config.toml
num_attention_heads = 5
vocab_size = 18550
learning_rate = 0.00081
weight_decay = 0.15
schedule = "cos"
batch_tokens = [131072, 262144, 524288, 1048576]
dataset = "wikipedia_en"
Each number is 500 + 40 x the weight over the matrix's rms, rounded and kept within 0 to 999. Layers, rows and columns count from 0. Numbers have three digits each.

# layer 5 MLP gate, 1728x640, rms 0.0392, rows 1490-1523, columns 512-575
598480500524425479546525473537531487487479517460522469532445458548485478504502452499536525452522496456514434469571484471454445510594545445527529432537448491429426415461460443555480503529472464
457490518544470597461496464482490499499532520553546571461479587459432518472512508475582514476473465498508501499491466513465499460476490453432528450552471509519525501456486494573476474539486545
572455521456503564488466499521529549546491457470441502487473496494455477442508531538550507545479462454482487439492452444502477496475491566500558506455486402461388485505564475447484469510506527
544506548542485537481506460412502521468563485528528462538493511500525520535447445441528451528519502435475448451514539454386512491570438455476492553481529503509423468479522484470491526501431602
401509568489545528475471497455483516490522520533469480490488556538520506554473484535405452486505514496452521439502435478462553457543481478525526556488473517584427472452557532500480500466557451
514494576494432501459439551451495486525518483502530496530493545572521491579458552424515468569557444459628486488538489513483487443476505502536490522500444516506495522492471543537468402517473530
470511462423535481501452500556499493488517498504534434480482546501467478529524493495519477507468473503506463493455492466528458546508504521504510447527489436486506489492496531507493555451439550
448489507546496599528528514513494511522507430468504394440458521516510522428444517546530548500454473513530518531520522457485556480477479521568497508493413453486457562454495438532528517520547516
468519513506441476538460552517497362472527527515503516481424501565526480568480537520490473507522485456521521496502444491550470483547503454498508507528561506497457381407460447481466459440496446
458445518560516511456439516477512489506515518519511529503519535477542530520527557502523504508565511538586553509530413482445520509493461547516517486515529460565542492485503494460452538515497434
512503489461557535575477482510480536461474449447478496544494540515577577518439484520454444467521453501519480483431503528471414527494493535480515539522465450460520504501532544499495464562544511
488510489437547477494512503491466499549516481469523564498534514545487598441472486539593518445457484526472508495444505481563542504455398516479480479531471494498444424480510506432504475472534457
545527436526516486532507526505511446441461438520504430498545452453471477483551512522537563498539471493500520476493479437495478535437480468535493518537553484467520482528517488458514586533521476
493419527454524472535588490495479486500504491514566545531505493593511448503537449518525542503494519527416500404532517527595490562455563486501474501492508529447508493586486396539516515459487515
517512529516540492469448481497556503533507549526487563470489497501527511463452452480518486501492502512541472503480498510482516480501445532479547496573461504555442556535492406476495442581547540
467568490465507476498515460461465466488626509484485551536502564491444484552501562533490438558445515503506459498508518508476574464513469557550496487500439521476460502400451458494440544539514467
494527467457499502474478515485545491488574550487511502433478477541474465483527476540533520487505490561491521522466574517568495531496474455512442569507414480492497435524474516529482514486516464
516531484541538520531552405469482512423493525445489433532510426519486481470486448540584466527480497529438492499549606434501464508539467514433509471529477471519438515445579433530484487532412529
489484534439480463507576482469482473477587491541491525481498556439506463459488490534556552517500436443502502475502493412519446482459532427519490515534481528497463506571538466507471491476519548
553510494490504497497552495519472545450430531556516541494501494545561537496560527467488577496427398526408540518535521516504469509491510439438572496438459478499465486526518490500462505459540601
513498545407586538582446494518514466362529525422475522537436484493492564429418532524454527466503482472521533456501540479522500478510541522496520537510466503541464533480526563490516519515480547
560513450497481530502459521478509440464601489396516437564489512551530465510460444446545498541412479561538498479476487481516457442522559525407469519514468455454515526451481481528434526573453535
551495429438504511536485481499433494432561540446526497525503493443458513506554456455476475404505471509580474448562513529519450422418447469524453490477468508583445486517520450477489494490499462
540467491505549486542455477435514465502526570449503491487505451508473463453508515518450497525506494507497512446483577499522442525524477538477555461533431478478465521463531476496518534456526548
597510552394476526523583505436482459545582498469488476448458515563420568535498531516484459503513517451498483506528499523429418493512487529459434521470453485552450491525554496485493513526463479
482544480436462472473459477492536456520481437504538494478512570527493506524501544474472488566504510527443453487509543499460546456429386465484523512505475491470480495455488486450532508551546533
557592623588448535529495442494462446455542501502453482417496543516467539485475448532521407533436489483525533470500518470534497506511432531445570511548510508520508491506486502439422522443514503
578504484496571476501512491544373431511483418493457489516480509488492559456514491481509487557488484462489480536522501456501570496471510414531473528435481504480518496431561507562477520526500513
565520476477558534486503480505544531497506522437572520545524486511474537454446491527536456536477476465556503481491468515443495561453473449542503458528500451504486435475556496492442462539556496
500461521474496514445467524523511469458500524451460469535501450449487542570557550569526495429465502519516454446522474526498443512510535547486550466531554504514494563430502519477504477482498452
549501514487526473477473572483450495453499500459519522533446529426459468514470432507466518517452488486535430455485428496508453486531443467558503458550517541456540471484544493530497512565440536
564555490512427511477525483436505432514533525517541496508546479518501527530553464525491512420474486506398480505487583511519437452445497444521521443514509475545482451528442542509436532434444544
531477531450571502542435448455521487507541475457566544551498452490491575505510501543581474503439504538511500490492548485531530479533525517469499463445481406523505504499502467493520494513518515
471441484409533485527476485490513528503515492502513472491486485587520500473509514495447484495493530523540565515457572470439506462494519458497564488478511522506502496528478513445495510455513509
# layer 5 MLP up, 1728x640, rms 0.0385, rows 1490-1522, columns 512-575
476448410525420517507503517618539563472503546435509445513498505451557451542539460473560504502455523450540512473482428486548442542526515454476504501510465439494537527514506478479475518437493502
500497486503534497495488481465523529467436460405423471538548506462519450460482487539527478520472524494389543558451486518470528422545567453553556524499531532492544452541456455478559504421452440
499473473471564383525446433561476518500466467495487551531504516523505541481477432507414516504494482458447508548497533470497491535477525440491520447445518522419493528555497503458548466538452426
532511482511559514454470509461581552559494494534555427519472570419501495475485554487543587505414455488584576469488501534504531471509490521513497465519435559552458436521498448441486450540544535
491521511532453492443531515455492450420447490488483506467533523469468551455476498493506484518525464542532481523521455464509491491552502455417445563462439516465460509497551521505489513456449507
548542485556526485479551444433537485567502490499450452519532449506508494493545518491495437452497518587534464500548493496458499480546530495492517471451499509521489486519446519427541499472492544
495524525527480530524463444533512496452456504504576530550485529460518551476448553556455445513451514518494538510477521552525534412488478538477574516479486473461492484489518520472453468460475514
457455525464503528510481537438545488563511528550438563490540524484499466644476527502476478446527544490582488493501497586465503483430543477453456531531443514587474499474451555595565483441515548
477434492442562501451528518562618535530514491437505564440556514511498550457523551573539550503489527561463566452478538522471418546373524439499504574529530417530502516515540536517550416571521523
473513545447526526504472469557512503573491540519509460483508497587477399503516484554496494460525474467498538564510535503519472494515547436546506511534478499506502530505509520476510471534502491
521488492491479497477477480519474462499452439451477500478550479532465513527540513505486518475509506462423521506540470495534504513559507480502488523464509511464596494429513532482583506483436473
495551483493562496514525549475537524480458501463517452567466447544543454512489523486547513504522470486470525535561496522469381524519480457439525484529540552507624503550557572523493531542530571
521557461485549519526515461539467496498519486470470477548514527504499432502586524494442497507516516482509489531458410510571495495467443546469453487546488500523540476501490523461458528489543522
460505594468484503508497431467509424498476458547502588476483463433535457518496457508487487535526485479479453540488524534522487485450466516527488520515553486510583430526481462457517569546453534
522517470523488495513539488545471538557498530464487489566431497477534521509502504554501457497454520506524547503483511515457516519467585557496566460530521561497467537417516494552496464460482512
514480466614390502506514477422473482494489422493533490511494546452550443481591455494522472515432531509530543527485424548531568478446443482517514466453562500475486466478503427497427499492441463
555443505418559522543552484451488507507475520515520536465587453521515487561483467545470578521514503466477482530505570499483522519460459584569440437503476528525570579414467566434529457536451471
516535431453544486519499599529480523494458447535524618511541518495477471518449523516555527544535511520513519499571521487505513534473469567488513502501494485475568495521571474523521499531420531
583513557486439505497470498525504514526506520463549449573481466495445574518518546482540527540535515482504498514532506500484431503463503523516603521515515480525463548511552462515554524528499481
529527520488504539528496514453535470533487599410414464485482488577555492471570553536465427498486496441436444457449460505515485460521465499477507517598493436557463515580458457479527443577480507
570586552470480484489449490504439415395493437500528524544494522451455589500458525528528530470519530378552481509575501461478511500536548431474506533512453467489572589513470511531448537465491468
496544484468498527522443455492550457532464530519490543508492530530501440497408552430488459517494486436487533564494433517532514441557509430494470481472522442526513498576508490470479507484509533
463488483518478458518521534531487407477546454550476458473558477535471501456514545474505523524478515430468499407539539539530484536501409518435483485492458527458497482573526483445487402596536519
523439496542512454478483435431481490442506465523502474533551545561557430484461517542501484535469495562486481555480490516560523487466441524526489509498493543557463554527398515550419439563476485
484418551469515443485516518468525545491498571443518492516466447479465541499538474531485560536551514511447499462510532545443505476481480437541485563469469546543412435496517555577515444444528478
474507550538568590484461486473521459585449531464485484436486507495590486487530448467486544472542510520459590477491500496565507488467473501529531592485454491533462534490445458525512553484461537
477476561557413615545489534449553504559476445445501501532496510475531582489525451494532531542471530462414537464534472438489476468486501458465515568448499415468459573491472497486535464507549510
491475613516474477532468577488516555471510445543522565506508484460497460491483492575515515517454487511478488495495469508521527542527465472507459588587515523502440531569516461457471531523494518
524450567533465451445454513499463500440529528520510461426558463573576468472440505524509404492493497474493487487533406510449452523532497525547501482494500469470583501481507494533459447489510515
468501538524557571485545543425613454551485469527519498515490535517491501468495482544470462474502513489466477495502527513575435498490546491537519527463490467514523553526462435513440484524489473
512506509488444489495488496539504513512560499511455446446417490455505500537521517491576543469497511445443524451481502570553471450459492540583471483499537494508499523493477515452528513525530498
476530417432489552533486427448514432539466440510544530500424506583502483520495516578541471533469521508473527418557486504458525506390500517442552531540503512492496464497476466460434450436508605
475497557477481470557513478542553577484534527421487470476541473475475517544474472479570447557472510457504530509533544509512497499569468501617546565480507482512542484520482527484557518471524467
# layer 5 MLP down (transposed), 1728x640, rms 0.0335, rows 1490-1522, columns 512-575
391455471449488556457559553436591495544495432492449470458441559484504492465494515452536508484450481497478535443479471466462528473515524476407475604574553498474471545518543511501489539427506488
498487516504474427514427530532454495421466449531572520513481466567510499516497551496505468486525571437523474536503559475522470497489463462493544534517480439456519510547453538513479480537476440
533475473477488541522472486485527459588547475494475514483518480505562549472542523535432420501521416473544473482541490562500484481399547518572527389537525515509479501484484459518493490469436457
411409527537455517459533513530572588573484538421542519496491447401506440502496439418498555440468489539464561536501513470505519629502482569507518501491534564483525461552556440478451496498507563
478562426441491499460454489500457522447507510482400531513490496451551515506535528484468475482522556541515508500521451505590484500528526494514531504457535531494482405494519494513525466523513433
448514560505495549495506495496478556438433502472526523492600528522502480524466486465485488525515493471507499532484491512474553585513464485522419523574512523511469538527500544579503465533531373
474475473485443470551510461569556450532511498494521532525526510432534543554494533546457480492495448476480482529481541495478444527534464591530531424484492488455535528489556498455502496444432520
445442571518559501493564502571493541472574524454484472472525516479536503531398513513538471572476515443508466467534528536435524600507509525524482499552499482501499473505515470540495524488485466
547419435459528459485545577491502504412553482489527563524516496500513453502450473540569525489438516490496549467556534553499472548423570487455482512489563462393547539519506548511457536458540486
461514487497517499472470545483451537465466489505480538500537497489455515484515470438501451509459508542511482489521535548517467487450467541516529508569480517462550502518547496508423545537526529
436518488533504475500522511444514419498511538514492518476513440526451459492551433470475488511426370470484477526475493355543501421503469488540525486510500558514463495537462484487491481516464437
539485458454538473536500558567465558513431517511578468524523531573510455532452415446561482455464489523531473507510489481539530452498527520549480477506404505563519591568477510483451528482482467
548501520534491427512461501393510471514470499558459538502518568506536475490456507461522488507520480450534489509510548403458555496507489527505484561409456463506449528483523426477486459443566503
546536432523516459456537519521487418526494511498430460481468462539464629516434551465442430565455519545481523509514445415495506392482404485534538510445512525528447516461475469597462549524524503
503501534534506531493435508459513462487508493512456538529472488534433536437453514548470489477461536448462500474502543607491488519550528544450506539541489476477435532505554486467497440578514568
500472499542506448507543499558490448554451518576533469500486534531477574465518544450496475514574538530501604513518485541533583445531518501447508533538635537552493517512484485524531453552464529
519522442572573525509484491417561517548505457467509577511621529485470478512553563487493551521501528483510476520474465530460483511406548557496541428501520480552501510452495494479481436508521571
515466556448480487589555502478510434485455538524441550468540476453540455558451594539442519432502517584475563542529481475468499599470492513584447498438522536478498519570452355441454482500502540
473517486556471572493460493540490491514505495485541497417580568495478464457498490530444508514477517536549475461490423539564529521474440471434501539453455484525509486568488478530526458501565534
542505484495450521414535554460556482550505604464497494555467442500508527554584492498491526485452457452389509535526473454463491430476448435501578531544505538484484476620466512485477474519525548
522559472488500530488541508511529516547456481452563532452527481465503522497586500561499500538421384568461499551522461407455506497489433518531498468577520526502541533508488497560492484544491521
513531547474527456482504594507550375527505461511465496431562474501480505519493485485504536401533478465458425480454563531449437510493463449550476468468483433494467464443502522459519442505548596
446484473515497430517519517444549503487462465487477468504516557556571487421489498537542524537499432462485482547498465540525475581498488503444532533466500457457557534511527536480471417507521563
465516578480487483502528548404509500504525451467547558490539540492513462458499448568534527523576475513528502516516450537571492539503471570542569454458525456512544487561448470514541493480490527
533603513516495449467476506575480521428553506503514526540553479530516438533480462541459566582526547530485561453518424512559552508456503473505507535507527560535483456427440545516511474443468459
545573589380502493411451507540371558565504528488516447617525518442546519484479436487455446482537482529528430509550515536478523519534497500544401510449449484454523551547439479534562503429457525
452416546454495522413519557479520490548441544489483487538505529439488461549502570507469586463519513454467475499558548421539474474590522428562533446463500501482520478552506542584506463558474477
528454514490583488499497555531435439463540511471485489490436577493403455528522489451503497462485492532505440477525424460557445471549502460551477495463494481470513555513425485519463447540460538
464490497501499466440562493483538518473479468567548506478522501537466553521547474489459532491509460513494537540506480486547522514463513529474510511516521525461525524540530482537526473501569492
542495510473421454584471490515507518470529528565483514477519455532441525512552487495441474431508535493477525489484507469532526463490426480520490448569560484535422428476510499444517559537480493
488539484487467561502496507455543513549445517510539469504652436469525506496482501484504541516538497503479523609522513542558537592479474537520481456539437483479484480598427509517515458529515487
440586493462495541501426478496579461471419510563461462539488484581531478506551458568476478471480493462535471497491531498517554525491457412499529514481449437482562447467458435561572540371466477
463536486515457495522533508518486568481475521492460439460476499470483500522437476526462524517535522462460497523464514565517494468479541517559515573511529516471474461548493527509481519448519541